Weights of a small GPT-style language model, trained from scratch on English Wikipedia.
Size: MLP 896 tanh GELU, vocabulary 2048, 6.57M parameters.
Architecture: learned positions, biases.
Training: a variant of SOAP for these matrices, 487M tokens, 4066 steps.
Each number is 500 + 25 x the weight over its row's rms, rounded and kept within 0 to 999. Layers, rows and columns count from 0. Numbers have three digits each. The size before them is the row's rms in percent of the matrix's.

# layer 6 MLP up, 896x224, rms 0.237, rows 653-715, columns 0-111
096:473536523471459462472507544474519504472481513477527520530531512447524507443500533435502523496481498521489498499507497538492481497509475513569508512525503543495478515448519459501504450512491462492479515473488534485487487555458448513504465491500479497526470490472503510478473547521513521529523478460502465545537533555502485494570489531524
097:509493502534532476499506485484522481482499476502497494501484488481479512485486494510485499494501464544518514493543502471460461469522467509513498531482495478487587513517512496488476531517481528477481509537487518475523504494515533523484523517474527484531510560454502504490539526534520520547524506539513546502500532540512487526509506511527
103:491513444523488509505495505502459469485477540478463482463536552500487455504457489507529500530465532503498495464499511506481523446524490465501472525492434494520489456550532435522508490537521525509530489508542511519494513500530521474504498510499503504462505499503557479508521470524516476516507483498483510443530484520490507467513497464469
104:511494504517512502480509475462478507479483517492507509484534487511539481481458512478513461505478488506528502500487507525528531466491464481493491468477568498517539493536498511489500453528496486521506477533493501521523500515516501514556500490509511521550478511474517507469513484470486485511498526533519481481502448483486487481506460481478
094:493506510510476482489517516532500497508478510501535489562510395485455489518510463490532467520511498522494490528480511473496524502512522519514495464517507490529525562548504489501505532521507512528485464480511495461510501501480503459524475522482491469489487495500482453474491526505530412513532500507480499462504518478441478470470483520507
102:501511525490529482508523469493503504543517479504519532509513532495487506491534532474574505503481504541493541502521488513528495501493543465482463500501456484496505471513484503525509501452473512527510505463481471509526528525483528514442493513460490456507530502456503522509491528499495532511491478512533529458535533430466473522536508488484
098:538513528488486481506508489488524519539513478536522524532545490496485531499532488457499486464491466495520487501468493508530525461494510556507493563497502474482494484512478469499525478470463502482518485538503509465447513525497508518477462524479468462549505517503480494554483490521498515518485484449500464483508520542485473481485514511517
097:472490459447460462487484483517482534499533512484515483526481508484542529533492513497477490462481472523533495487543480465513502496526529503492506502466504506490525552456465485505462489554474508485472486517515492486455487515484497476469517512544523537483501509498534495563514490523476493487510489499477474501501551513523516481514493537500
099:499517494475527487525535487564497465513465515455541461543488478481511500499502487506511531512438487531489492465447485493512476472530521520507524520497489479461483484503478497447517505472503515510485526492496448488536469504453499532484495469506482488531535505472455484495456501495496511494477499498500494505500544521493482533467472476510
104:475444508491499514492519553515524496540501490472509535543504476519535493493486459492515420459480503528530475486508481454490518515507510546471506508528489494522488488513523540551507533554466466511500535520540538490514482509495521504493489482512490483476499490489539486483539482482486522465501491488497500483479504481484524512507531485496
134:497503514508511475522484489484487495486517516528509538489532520479482490483531494514493519493456455512466485504464467532516482496489491513510443509516495439516538533464476523512517492485468510498467423532450511508454508490452472491526499525461472452501545537479520426480509508488525520499505491485473508500471478541498515484504514475499
095:479461480485469525453501503469521478525475542499492490472482494504559497498508600454492526495481508524507483493505508467477504446498526500525433515438528517496495501488457427485484486522499520497533504510524473526495530466493489466492528509457541485555506465491502513505533526499475513489509477521560466517486522492516508501489483482483
094:485515546515516482541475459498490503485470508446470475512527488480486539483520437493520497528503463466516495474491501446462497495501544497519491510505503504561490456500528486515503483488474558530504520516533491514469538500507522535498481466521503491500526515475477485514463498504530488480526505503493508465479490508485459511536501478484
097:459493485499502557479437516495482472542497512481517542464459523491498524503484535476474444477498495453510514462438477480554520486495471488469488512528500490504518508490510520504516462467486506492505527503489437539502492496507490492473505484489489519495510525473492487476511519546482463494493494496496512472510496491513466495528521522502
105:511519490520459474545509513516474515501497448492475464511493493477489451483498508507554507528480454490549518502442519437480454441510485518546466490510501475494476507519517510500493454482522526524500512489486519498526546521526493495483524502499503487533456497451521501524502467506467530477527546486478555450462461493455481501496482538475
097:502495491492447449467494487495493488521531529529498526456514466552479501502512468525549520436473485529490518454464538474452550468512512516549467496504488481505510517461442443521509484459518538492503514492522491484512514469495471527525519493512490499483540510518524511510513504443524519533526484507496532509499523470516525502479470496521
096:476500531506496494467493494483498538468514544480467529509464529536512529484479524460507444505523499542490478526487528516519483484479487524551484485547484525483490555508504526486480481491491511490411485479484490471516466547516525508506514523506515433489522509493478483524503484504485504524516532505529513534500496499531581496524499481445
101:477482524475525501516503495516507480464478481489535489508514549527487534468454525511507508509532499514546482500533520483498467518461477539477479516521533530525454529499536537485509476529486504510504508512483520529464498473468525513505478530490521451516475567526476571469545457551492498465503474456507504537500519490495467505491489464508
102:492484497503481462501516493471489491479490518476493520534496503527529491500488463486522489516449499526508496492477478500493474518500470490521480496502560505526498479480461498493541476441490480489475469459499474489494480502531514510516502456483488513512486463502472578491489489515467540495507472493525497505532521528501549451471509498510
105:542491459494516490502463504511496531488480488504492475485516481508473519476490532463463450510486457455469514523483477505503509505511510503520479527460495483513497450547505536516539505579490531449528499461490482544499540525487507542493503509512447504515494512462476476526489473508495546525538554504496489474495483530480439477498491506535
103:488521490491494490500484473532467508468463497486473507503461516481505471490527510523546497485480465518492479499488531518492512520525495511507514476489506479451519494497467502454487516484474498494534469474441504547481477492536503491467467507487524511520528495501463511463474504501538520486465495488504478463500455534538491513461503488478
100:489506512511497469518490493445483527492470473483475502507459482514490486484519486472539491506490538530478454488462496508518490492457529543512509532474509529536473492490519487518521535505510525546490550474478484473528514507520543453466481488522425506510520502481504518503491499497512471517497499509504492505457470521516519527474503520499
100:522511464554505506517456493480494520489482494494476487515493483487491462512517481494498508475472527492506484479506508479524515538491519484528513478445532528459507490487496523523476440483481485503459516505529480528495543498494504498506460495483499506458524510504511493469517503553512477484482439510496539484489505479498518519485529490507
103:428515506507479529518524508543454493459474478447483481507486544469534479498491455464561507503498535490528466526508504487517475496498481508487502522499529472507529505495509465498514475471526483452508481517501469470523491483497500482524507517490518529483516504507450494544486490475527505485552506501509498474522458550490474510507496475457
099:479519479493513518494485540500484522496473472520505526502538508498500487538450509441489512491510509505497473466492491512510470505532532471495497517470504498547527504487445476540488514471506463467443500506516469497521569502479535542516497468507504484513416514479498519473500483529547515479480540517498446487524489431506476530508507511534
092:492525504530500554501491483511451529446525528451538522472535461476489494481534474473559508501525471502469504536514517503446522491481517522492504504556540491551500512471487506525497477502477494490537473502475455477473529522517486502523458476459501541491433520498482482484489477499491476465534443542506507531537517529516506482506502468526
097:488530505495514496445523491486471478492491461490504454513514491483482512530510487493536528495483541444487489440453508475518496481527511505553475490529553507563527509510505479503518485503495479460525527511483491520520568521540547493495501553505499521508527473488506508522486554509520539505488500514503513533513545488469487518483492523467
102:526492501486506502434506548507518543515508552477469478495475509503526502490458496484509541492496472527481509474512530462480499532540501496493503509464491499504506489513535525495491462515515466462474482515514515462487529487503504489481469509501466496517513467492508455485459525498529512498507505499453499489496459458494493506525481443480
104:523549477490562524502489519555468517507481462478543489528495493502460500467485500540509484445470481446510512505475478452482469539501506483494459519483516501487525479498496558485475481512515506502489487504491500471502449463517502491495486484455521463504471465513484509464527505451490518531477522510569470478457448510518505448483522536508
101:516519479515488510514496452535465514514510503491500571533516517441505493489510484520500452493479499511555488480510500529502481472494503530485551496516499517524551426468457498499427520551527517514479491520519494493515535492488539535470462459471464493524518482484505492512542528477511482509504466481505504454529535522475469515525525517513
098:568521516513486460498503506502471451469509522476521495493504470496514468523486489512510489495503517500477492475513494490503485479511468533487513514495486452467500460537480464471533451473523531543497497531486517448479475529533501483527445550449550469484453514529480468523532461487548490490485473457447496535542542532528519465502518492485
101:497486464494481523518518527505505529519518508491526501506517461526483477525514487436507488493482501502494536464508511498527526506497482469492509544519497528515484491477456537510458483492500506476478521472505509501525556545484547516521477509472520459537499467490470517510464498536518497556475494512466539517514536508533486544506488494488
098:464482491502517515487537458484442508505489543533509493494489475514489499507546450496481518486503524514485493497507538518502488493511509545473493518495486483514531520471469529503501456477465493472468504518508499501507518552545497512464541551523486456537493540472506530516505524533506471507494486543485481549479473510507514522512490511516
106:498471471458510465558472490480476497514479484513457489516505504476432455451506498500527538514552490526468538501455492531483521536510482502520509479523471491492507514514482492503495500475529512482480474442533507506557568535538549476491502522494541470493514439482496520475500506514503532541443460491544520472495467515543526474498501529518
095:491490448496497521524516503461529515457472481491508483518501514482460508490500496504508502466523509478484490472493525473501529533515466526502492469505505506514483529506475515535482503505534497529484474537531492458447455519473490507468510476492508473514471428512484504500511455452486488467485471506508503509502480491540517512466527512516
100:526482521506504498492519482515503498512466479512454514528527492521493480467486463503450488500520517485519494519508547523494499472480495501524491517506515492484516518508454537501482503519517472514523518490459507535481499482484488494481501492515523463448493443516464469465533527556484476502484480487499507520478544491478488474526450519513
099:522524521488521513570525480484477516487484494456537530465554473530475489469496510531493475516465500486506480586520512477481500536481541497503488512523512520496495457467507515496461534515467520497527475460516484505502485461472497543522485484491492505493488549514483505540493572531528505462472511500533454501508499514489505491477484483495
107:490519504466544487475517483481534503464531517463512502461511492520515470517519486523458486470511575505483547499526524551481507512526481522490505519511509509509501547494518467515475520536521510478468543453489466495489539445493518515478498507510479499524518506507525563467501510499511451506500484476498490457502497504491508470498492500516
114:526488476477531506521515537549495483488480533497488433486495488504483476517481531526492546509467494493471483511518521545517478487502511460557459505445464490532514465511499487556516497460468515475457516506483505488482499529482471486518542500461527499455529488530493505532540514477463541484480534497497536518466495511474506491503497482514
107:502445501504518528512478514464523513500493503510497501597547508536513487515533524530511486451495480501553478497472476461490479470517490484483527477533509479530540497542487488517473466505483521517461487436469475518504505488464470470495524503535482488464544464500528473484509508520461485510481494471466515516553526472540508466493469496491
099:500505489551491540463518460452509531508493527528481485478490519503457530503488508477514483481485532548518499525486520435471490491473524517511470459497502513500484526507517480533479488506503509518491522486522460496485494493485500529489534516488444470492460496516464485484526519486489546496486472458529490514389498493519501506510527491515
103:481527530516483551504522469522514530514542484516562492491472498528466484501473500499496521518488526482468540494467548520512519471519501433478475466526532539529492474533432530484492474511509474478486465494517484507498456506493464507471475475492549498507518552470529478498500509547527511516505549472537522516526504515472507507470501472528
098:485530492512558498476496532521531494499474505479501571487489505521477450427472508451477499496502482522523499542506503473448513515506485474500486491476505534499499544507493472478514551526489546491462498495519530506515525474524511491508522484466494530531471474533488489467497497476501492513505537495508523476482539506506472477534486493522
095:480491519486518530510465516475513469507481509524464526479519475467502516521505508494498504500504516525540511494458549549504473468480483519503519555543519470472463460522517514489504507552514478488523529492493480540476514550479515471512513524550499524504489526467509457504544499509478499456511500544489505489466551484536488493519529443515
107:519473481463525495504475486525515501475522464473481506516504502509471498439486486464460518464481535511483502470499501478460564501495463506444500517496513450563499490492485487488456502508479499459490500500498534515492512525493502504537460445538499492499481512523508479495511443494503518464470454489540493493539539478507515507467566500519
102:542496560494506497500514492512531485470503496478480561527501549529482486533509538520520492499493463468483493500531512474502514487437498501481502504492490508472468530516484479465508515519456487525484475484532445506475516516503459510491491490512504475430509476513536485496477486518486532495520478470500520489458550511500464480572514509519
102:523497509496520478466454462521509526517517508500507497543464485538524475494489492431509549493467481463513482479528525476517527474481483478516479536501531510489519535498468498480528508447452504482476515479476460468473505511494541514493491498536506553540489440497560473488511477502502478498483511466542479483464484524497499476512459495479
109:549529490522484476491501456518480514489508506501495494528439512546477515554490496514534468432527523491514507489460504501531528503497518527497469505487492485499511458522484542513504479552474502479511490564480537480473468480500533500477488470492485479504476484465549528530471509474481497499458546522516523494501498531521495517490494506536
102:524522501474496491511479526514470490508509551509530475485543502493488502474543494467548497536512488540486525492482489557540503454494482544487473462501479479469461546471500520490493524504485502490518520511499458504524522485482479529525476553525478492544479504494541465488450484475521540502516528489545524550516501472485517476498489531505
095:464498499559461515484519495467511443534514477490483519511514528528530466518480511503504483516477515524476487494501506491504461536539495477514490449470467486489507527474491501487502528459522546490517542553505519522457494483499484524522467538497507480457481519491478472529533489473504459502551478496517468481503487504521527523529491508533
101:473502500517501477522457515498480523535506526533482531531494474498522495540439472487488515561556473486496479468508519492520500477550487499518492475475516481501482486555474469508498508500494516497514522459530492451517523461517497516492509486538536488490476521489497490523485524458482562487490467500524493471504496468500501484486492463455
104:527497501457516529443499506473502477516489519459494492523484507464481485502488510526509502451498512504492489541544483497498534497503506539455498509503513471521519548466480528477515541527509484456516512447499459499487454519477467532496490495514488490482513492518486487503479546462500510465475483495532517517538521485534508458526499491489
101:520507500471493479467452477508501533542526509532505508494533516551490498476479524510508518528512467479471518477538534500529498475473452552514493506511521533470520443486484506508492519476496532487495526482500527502478530529488531506512503539502532467509518495503497527506540443499524492514510505491549536495521469502507507492511474512463
099:509499531466498536512525490445521449501525479471525481567472488458486474507487519493500494529498513484491519491495499473445480514514503471475525477512483536524528475571515512448518488480516525482517524514507478516503476513503466508496484518467531488504457489545515474516465522541536514515502550518436482509508478452512470493480524515496
098:496456509471520483508510501491459484511528480517526520513511540492443515445505488473542545522531463471517510476484449510467478450485477517508502515492496523508483512522506487509476518463504513488484482502509520479501494514512533490529537492522529540524523513526476533463523504477518508493510478488484482487525484532488494453497519457517
108:494505529510563527481484501524494478548528470500511494523499512489508538513451485475472517473467474510469513502493498501482506475471533487459501521510510498486491481517509451525501520500522508487473476507518510510525452469495487499495521500487522486507495502497451502517490470493500541523504504492537484496479510519528518531532516473528
095:491485467483534547497521493457485514492490516509481538498489467541505494528460484525499470479465478468520518526487538490534490456466494497495465485543534521532470500532467486455508506505456470510449502509516478511501485536451508475546485520529524543537500505486498474530484482530475511526462503475526464494496493514516500528504531504512
109:494492520502541492498481565509479530494495517524539514512527513428482487526492508514482470548509532494510496495463532494508495543504522478500487480501509509523515516535508477494526440462522520509499459476526521515540473513484505511492501502488528522468487508498476495478520492486485468481497499498512501451523462515526502507523491508514
100:447473499455470516531498497496549518525519510501514502516527504469493469490502510507491491491522465505484489533487513560488516468475493518501475530526513527507513502543488504480508511537533539476506481502538474499497542533505479515476454512464497505511503482547464496500499472489476476486507503464496485492517488482572484525480519470553
097:502500494455513471510474496476510547488526516488483521503459493503525487486508540455492532515513517502506498492515521540550437486510464516485522505462482491515509501516455453518465477501482477505500471488464495522497539524484464503507468486502489521462497490457511428473540455475520455491468496530486526467482488486493470491478492459499
098:478467478512428473520513486523473480515516489507513498479483501466513493507556462454491474523488498491447451515498529485482494532493522489459442478488496536522488500478518524511482504494531498478497493472501512488443491526502513503497475527500494497525530471531507524494469527479466458492504507510511513449500490516471472481528552498505
091:472538522488497462510524537489526495508529551485489487473464491514512476468540449504537482489515511479473490488534502497458504491535528507502463505480470494472518461491513525535489514466498486579489535556495510490445492495489502483513479490470482462524480506480505464496508493486504494533538531526498529510423536484474465472501527528438
104:515542489509515521485514464472521498529510484525502510500527488489494466481505494499488460467465511490489487502527470474467529513464542502485436507465529555508477499472501485506544470450488496493514458499518491435517521512491476513445482492509499476545546522479507537486520511504462495494487497489466512490457529466458496460522498515520
# layer 6 MLP down (transposed), 896x224, rms 0.249, rows 653-714, columns 0-111
088:502490459538517449524520530474511505552539536489464543487427477529487486481507526514520489516482461523491480519501483509520464518464508523473499542475463483481474524518501494497492540516502475519445454472515517508471471521482510511513474497486537487483469533504500520495507532526538452483500508480492536513499462543533477506511520512485
097:522509494452526464491502525506502493500570488491487513547485502495522490460486498502512498466490484495471530497484458524541495522516484502513541531457533486500490533535456484534527521523468523538557481531489491485474520493491535508538509488517489517484510497481500526474497510536550516519449476487522458542519496505502481477529460522526
109:481525522504495501513560493502513491517505442503519548525519502498511476492448516515473482511497525498537475447552542487482452505508453476542478501513529538451509511509507475487501502486469528505490480452484493494455547470484514543492526497501510499466505496507502466506532529480506511529472475487506516498476508514521501513546496485548
102:495482492533517450518531437493496439481477480523495468471502501502488526521497521571500490502525485490483456511506502464546491545487496502491531541526458503481501521504508483488515467493502544523497510487451521487503483470536521528525531482518513518501486504508519519465488487452479511491520498492499486497491576506491533498469541469490
104:510553460517513481489501553495495515499545502483488519533500511468479474487489519508492535489505491513521520526501445515489529505465456479460541489498486502467537497512497506485551523526502553492494476468513451503540502510520519472514456517510552519545522458507480482529510499519542497468482484509488461566513505529509508513476528505549
099:525562495477462491500494500493505520468521493463537547496493494523506480473497502502507538499547433495509504523485510499468518505522542526502516520507451462477521517502466510492544472564506507466480533499551519506523513509497535517480504497469512495475511480530508502479516471496489502484489505498526503558509473499456506497526559488523
096:511439496474506484512522510477498507536509518539498517524504520518451543484504514492506502503547442507491538473529472494486501506509517517482479494529512480484498513469495489471561513467557532477500486493481541546507522507514496511496454488478484500548478499558490505442488498515492489498511460509498500472501517489488500442485525468495
096:523485482528548499503525449494552488515478508545524516520519498503502517509490480479482557521521513468484497535526487531476467448469484474517501500479541481513483498504484509510521528474471530502506525479466502501476499432500546540522462518497499494532499438523498503475500506480522504444513523508524530532526478519471470493507517506467
101:474489522516505480518503474492501492517497516473512504526485465541514505496503511531481489499505458452461542499493489522527510508494508509488551490508538472467438513504518464511506509501515479467500510497457468482513541532480467471501489454454515532478446483463492521469514513490509468504493515485506496475481489483506490433504500513540
099:451508468495464480503487471499495492477515513464520453455531504503479477534478522507522522555518533457532552490517487477492520532487485500517495454526540486512469483539489505518462478497547514483510466519532492509510542517539467520454514526480521525477499465509506517488489544511506483526526455503554498523495486491430477480460492510496
101:484481546470472507510491507509504511486482500490542488496514485448503535505509524497502537482485504505499468522484510519426511469519467522530500469495526507489521455468485513535516476493510572486506490474512519478474500501501493515498513505506496452471479513490468488536482502521530507495535505487500511468476541551527520460557527461459
091:510513475525510484544470528489500468505525441472445525542532490521470480507502433500512473529526505519471468499489524497510550520522452538482513450497510519518472491517508519532496463501483541477504474497500492515519474516512514469534506544513496555480458473465540493502503480517542502477502498511487466506527516510487526486476537523473
090:479477483504512514524480505515518522498459522543521491512498517487527520473488501513513490444507530501494492510491480485503502502539556463502527466468500440501535523521501519474536506505456499487509528521488538513469544472485516528469502473481516501502526516508494512523520498502448507502503531487515450454513515500487481538476512489462
106:538467506477497485500530472495505466452484472524511486528531454506494445496544459503482529482497494544502469518520511509459485511502494509527512544485467509523509505522456505513475523464503496490499466515476542466484502495527510519546457519503507460494503505509504491544468507472541523487482474463514503510506489527475501475498473488480
098:497501487498501564518518500536468507525519481503481489528524465509476497531520451468503520511482492464497517492485483502510491467521446524521528434503499545465520521493489516497520518475497498539443465459476517541496487520529513479514478536500509519499483470515517474514489477486488489524512540516478528453507486528477519523484531495483
093:587514495509521501492490539511458501486481463529512483511529546467524489525537510485580492502476562529553509483529482509500512475498509478488533500530466520453486524468529520454498494502478474492488447489512513474468513505461475488480510495491511496546509479508485480504550501512505467519541522504467514485542502473467474471507487458498
102:487471468513489515503446492440510465486494491465473464480513499482504492525500517504502514485487534523499508527462497452480506529532532489522458472488465488509495479491513482517469464503445503503464459483567501478522547506529540500451516519504499499502505486514470470499496549475503490534535531475470508526478508511474517521528461498558
101:497535455502485502520495474509462500442473439511489500505505526501493496529497512492483498467540496487508532510508473517506456487526566516497491507529501466528505466529490462490488484561537549484497505521492505575541485507513472504493501483480478449495509511518531517520530516518510491466449493493531514504495522496537544484528522531473
105:497484559447520485496471499517554528476498476545463487465489507515550527494517530497483523485505499484500502494531517500490542517455470518493530488489521512496510549526503506518539475514525527468483499509523536544570540475522474493511477491466532508556521490499511528555498525465456488530495483488494481486505512529498513542535434491469
109:498507446464485508502529477497529545539509495445515514510497515470537535491534466521529482492474500511499481479521493502506465439459514525490517525468486498458508549531493528499518498555479517509497484539493516478503503484516460493507492538500515446473500510522430487447543439540538528537500528509460504505503515515496494535508505457483
098:504500472514515482467476543562491477499499482519457518482504481508483545555527465509491551462491529498505471521532487501454487486503504502508483498526506516488487534481524489493468507502475485503498542500536488525541483471459492493468492522488503480523531524547488449502540483468503511499477500505522516535502509454532500471498504470553
100:496491501460473505516476502485493500480530485508489472468522511510486495509482459518528484508511472525508494496483489511527523508521520493528490531529512526483466533536537429470512499460500528505491509498481498475511523489481537481491480432469517562483525444506472487481473473502512468546502466494474546508531482506460508535514493523471
101:512469500510501456551470521493546517510523488536478487489504484473521515478512495456501470553522483518487502474495501571473454503482464514472529481498481480524470489490486478524462545514503454516496512498520468539457487485513472506493500530511512545491512521491522487481500536494501492490572494481511504563464489484484469506504462508471
106:489466476503489471494540500546487489510507499495491483461498522488470482499551526456512477528462576484492501550454468491472515525498463525482528531472533506480478507543485491486476494475493513504520482515471507516474514467470477541522485499480530527506506477510487491483500500507480481494548526531504522487461472510519488505538504458545
107:465503493507465490462460503469466493518499460468484449485502499510547512507501523480516499530499503497473496484480482477519471521533470494509473447483559543505475508501523480481499550493491487432485512469535500525502467472484485501533454490461462473515491511529531488494488503499538493512507491507515493505489470494448512517481494531500
096:524507523482529484497527521486508498547490493541470484517491539505498502529497521520457513495476503557493479482467477485536477550511493460529472511489519495476486509475532480505526499515523539517485522517493526465513475478500491497531554531536528483519536452535468544503522487529541488509490549481486495523496465505492499490462493487497
103:491468480500544507526481499508507489514562528543495517497522493534527522485510486506499552493500488510528509530512510498504487530480493468499498467492487462486482465495459504505524508497488474514494480494448490505506522432530468473485457477475521501527503483507539491472523514514471452527493529536532511506497494472510492509457514454489
102:491486493538482508509483502531502498516472478512500469513498514492510533522486535528484520526491498515461534495527505487513531499423522521501512462522479534513459492468499488500459516511490481532532493517467541497492521475522474476528472489491515501475534504520503501490491494561501535539517470551456476462498478500493534534458504491499
101:511485507512548497473538538493496480568507506471499486493512507488502477516506512457494464537499518486515504526464498517481509516505471510500446505498517532495422532525496521485482485520477475508533513505471460512482511520514493527498498476475503517491470477500448459466515510503483470486533551465507482486497486485484480477471552464486
103:498529514493487491527467495508503517520508498472495500490499454519482497469426529485503534514488490531512527469511492500485544492488492530500478508500498465500510509424474499512497482510491483507520514518521469552469562548529502496521489502501522501496532513494494500504519541494489512453487453526520525508479493492478520512480480475561
100:487519498486525509497520466488522479507462489513497466456481512488529497500534498510573512513495479482470523503492522542514514543472525523490493517480503489476511534471472547460495468492485502494513482511521473495516550511510472502494471486500548523486480495491525502512477511513508495483516463543506485502514517522458543502537467537513
106:463474496450456431492487493485480485482502513509455476479505540505502483518504488511495496489503497469473458518484473481516491538502497509498484517541520494511471451499462440489517490487504463515447517501507501523528523515449514526494499500538500525507527504496547457529506519489463524476486488513456496543477485531474522521509465553495
101:480547548469487492507491497512509509511535456482516521464489554466512503495504475528527485496500506505498469523556533454504502478553527504467502496495504521485538481472515551469483519514493494488509503521500477529544527470474489498491492536470476494507499504531506489495467498511492498501548470509470485503526493484511502454495533511461
107:483484470495480496514510515500484526486499508488501521519478495495486520499457546504487505512490467478457517550514498532516504500497454487510507489531495497504470486483508509460523483495530519488503457488502540496499491506481459532507510478477539443482508429484473463502495521459505482512483559547501505466497481535537545485495470479468
099:510476521475504459484517520529501488524468510546464471512481506470492520491480473453474509510528486438484504503481531505520506432457488493503527518482497512485492494462484474540504503494526496500497498498494495484519478525495485490516509504495539491482489488529502505517534492528428457506481486483507505479484463491485486537498508473482
099:531484517525526467517472520467494471481496499520541456516496487486537509530510504526493556501505485474472502513552508431505460494482512455493465506494455460481537478491525483486525488543500484526519527468508515526484540462460534494508497557498489516442522515439540547519516476517495506523527490486498517530483476509489487488515504519532
107:535453515516480493481493525501472495527471509478480500522522506516525498503492492470487525480488493484484502485470552506480482477509539491495500497501514508519529505509512507532490480461495503478519505516477503527497517499510528544507526531517542517524497499433506473484528521489521537492467535530520475494539517513498531496541523489459
103:488472488475519487512483497505472472527480520530514496483499502487519447513490476540484524520501504518501518470484492551447455510470492474455494525527538559509504478481494537522496485462506515470498497504507525476491543498526457483488513495584513487484488491481480518503495507545534498508502495522449524513486469503516500518479472476456
108:512469499514489509522489550524516532533541482469482471513486481493505516518484459476484528471502493517471488533511479499521516468501497489522475498477446474533472522462521454523481485452527513496518519482496482498456526507508472513507491516534475495477541494481557504495507533512482519486499522460494493515486459547494545508518472491490
100:490506438531512494498531532526463509503513500459468510499471545494480511510493522500478501531560469479469515488539500512493575504474496489502526515507492503511545518502533535454531482481499474504498507470525472512464466463505551480466503512511546476516532511536495446496456499494454520522500482499495509496523542507512516532522481467482
091:471523491518533501490453544535455539557514491441510493535513528509508497447520517515500512498503483495490513471457490525490485523494488478484472478502529495472529482508484527500501500494511531516521517553461450480485460476493466534500500495479512539473514493493503525501504484528517468486505501472542533472491512452509490515547501525524
107:500514511503515519511530507546452489516470541483474480493509495508527493534468462452497492537509485497513487530535510506474505514490537491506489519489506512516514516521511487506511509530499509488532518481527476472497489556515503523508488483504467504499506494522485509516455527456560523495488508499491520506499516495497487511570498447505
095:468472479501469468498501518443523530478480501489463526487489481506495512448516484463478556507504479492489545510526520461515505490492532479476519540515514479534504520480517470511494462467502500494503502550479453488480503499490510494512502475516466532535483509534457514502545505521474507498502491500456479465496458489424517504515515511477
091:538534507464523470472498454538475569498443491518505473481493474551498563463493508505512501505525511502478476500518517499549502481510468474480490476494517503466537497491500458504493495523526478522507493525518512518532488529531518503511537498483493541522542498537553541493493512491476541524482479506505495505583483531510528485477477516508
098:489507507483509500470490478556517494495483500503497515546518510498500474509513511445491518481503538494476484503520530468506492509517491477529527495509531533499495487486483462548495513509449531482458540495482475489485514502485507520458480448473493546495499453518521508499544466510476543473497491502490472477459482555549476474521486494464
100:531483504503471477487470500526499547530504500508458485529505530445501529499498488478515492499536452481496509513498513539455497505501506552508459512497511476474473453520504476512533496556539513491508504518533480498521482534455460522524472498491499527502520531518494482501471510484474481527498518544498521510516512491559499501484525510554
081:531481529484461526497486490492517499497495521457489474515544526466525514498509499482511503502475503526518508470520522500506498527501530449471515473540488506465526508487537469522496475511506517494498473518528491472515489491468531517501524503485510514483510494509473524484501524461490540481514512503507529496473498458471487518488516538511
093:504463532505470526472505517554488493525468504558476494501544471505531557530511503514485477553485484494522472513506490482518503492496488500545492527506503503510442508470499481486502524462482493498501516486490487517503504557493528493501520491495488478486534486485484493537530512472554517489502513482486501514505486517453475511534502503531
113:515528499502493506472515527504470512486497511491479483476473456538495524436516520480495476488499487519485515523463483478509482442486475534467520534483511497454465530497520513493494506501485493515515489497504525507480513538486504553522493507469498507504473484481525497435489520498494453500489519484474485520505460521484496491481462449518
098:497479506519574502513486475471469504534462505514491515486477437475508476474481543526500482485526479503499589492480517535523493519468543505458517508518530497496504480493502497489486490482516452501466504478510523488522493486497478517445478504499520484494506490467489485538498481515516516491514495500464505504516514504526549468471520463524
086:498515471479469460475537545532506436510557519531469482502504480449491513489501467462501495473469538499518502537495485495473505470512508490508506502491539508477493444508459492465548465494515520497527494509534514485470468534508534513513475495486477469517530461438510464508512500477474488491480480505500545517508510513535533536489502518532
113:509501528480447518466482507502471466499521523499446455536502536533493444578527469537475537486487495490498530483519490495505504521514508499475546537493486503506484486498498516455504499497438501475509493487492444549479532499484480522515503481516532499537510546496472485453478542467500478493525525477515502513499485487445497517498551462518
099:481477480532459473526513476493500508468466440485522477527517474509529509498450494524482531496500484469554544504522534512511490525476493485456550543488544470489509560503522492502498484489503523541506502519500500488543508492472465451527503485502456494480533503468483477509524469526469481517513501458513455525485460520525478510517487526545
110:470479517545492527467490517504484478497474492511490473512529489562482516482453489497490443474494499475495490511497483450490489478447468530485505477458503507469504522522477523520489535528518497524518520491447496487512508509453515496455477516513501446517540516498485529508507443476522511493538506544474523485498474482503545519480518511563
098:507516503513513532475490477491530496498523485549436484530517481459502498510483506486517469521503551467480491511505460465472454515532519510526495495495452507520454493443441501513522522498567506529478552509505461500512503524505492496545481492514464548492453470466506441526487498510493489465491512476497501448515511535521518521529510491496
111:494534520523481489528491504513482491510487503546490501536490472491499477498491505503527508527491515430500520506530435499517508471509477471537484487496494484468531492461494501565542541533531509486510511512481505509466518509460494486505513476479499545487515538516434556470465468501488523515499524466475533491514477497485518490477508489481
094:545501496532489537513446433486505510509488506519499498513500497530469490477535508529491480575554529533443492500526494482473482461470499486481507504500506459443514459466498544567520514509515531495492506536491509483529488474558486503486498499537538468464513477518513503446495501472478464504541506523464526510586492488457499485505516495481
107:513496431487438524492459433515495517477509479502484506548518474486524495465472484472454554495489486527462510495507531529480497535456480527503492466485494517508494434507495467492466508511482495487527526480472501489499480502512507496522499492500531494483507482502515499490479530475527495481529497487488562521491482509525517480502505496547
098:500481511506492459529486475500509483520470494539474521455479516502546554480501483493494465478476515474507476491523507495511475471497509544496520480494497486502463454500538504537510505518575473525517487444472532493470482458513492489482516476494555478478501489498482532438509519484530527512483516490470499518524510487475493487489481538491
099:491469540531490515480507514496515506492520481489514497463503484523499515501504467505502452529490499510475462466485492477505496489521503494469501504539489523485512466463506524446499463476494478461460486458484516493505474506489536475568482527504451481547507523514488525520484447506514470461522462527502442449506546495487519482479531516455
082:509438504484492511491483514495503492512485490515479505498547495539524489468514475462502535487454478501515498504485486532532517494495518523541542468498494470502484493495466523518490487514498521494482518531490480481494461498497432520495475438491485500503503501438521528482494495461536470486483484494481518509450481494513530506504485514499
090:511497483493487436467533502496486518477493471516468503549498513495482508472531458490490477513519509507520492517512498514558493444510489488524537468470519484509486509572510477463496465479488485494515467505514482494478465534568470531480496514471509485496494477507507523498530529532504525525465472546513490532475438524540500496529453504531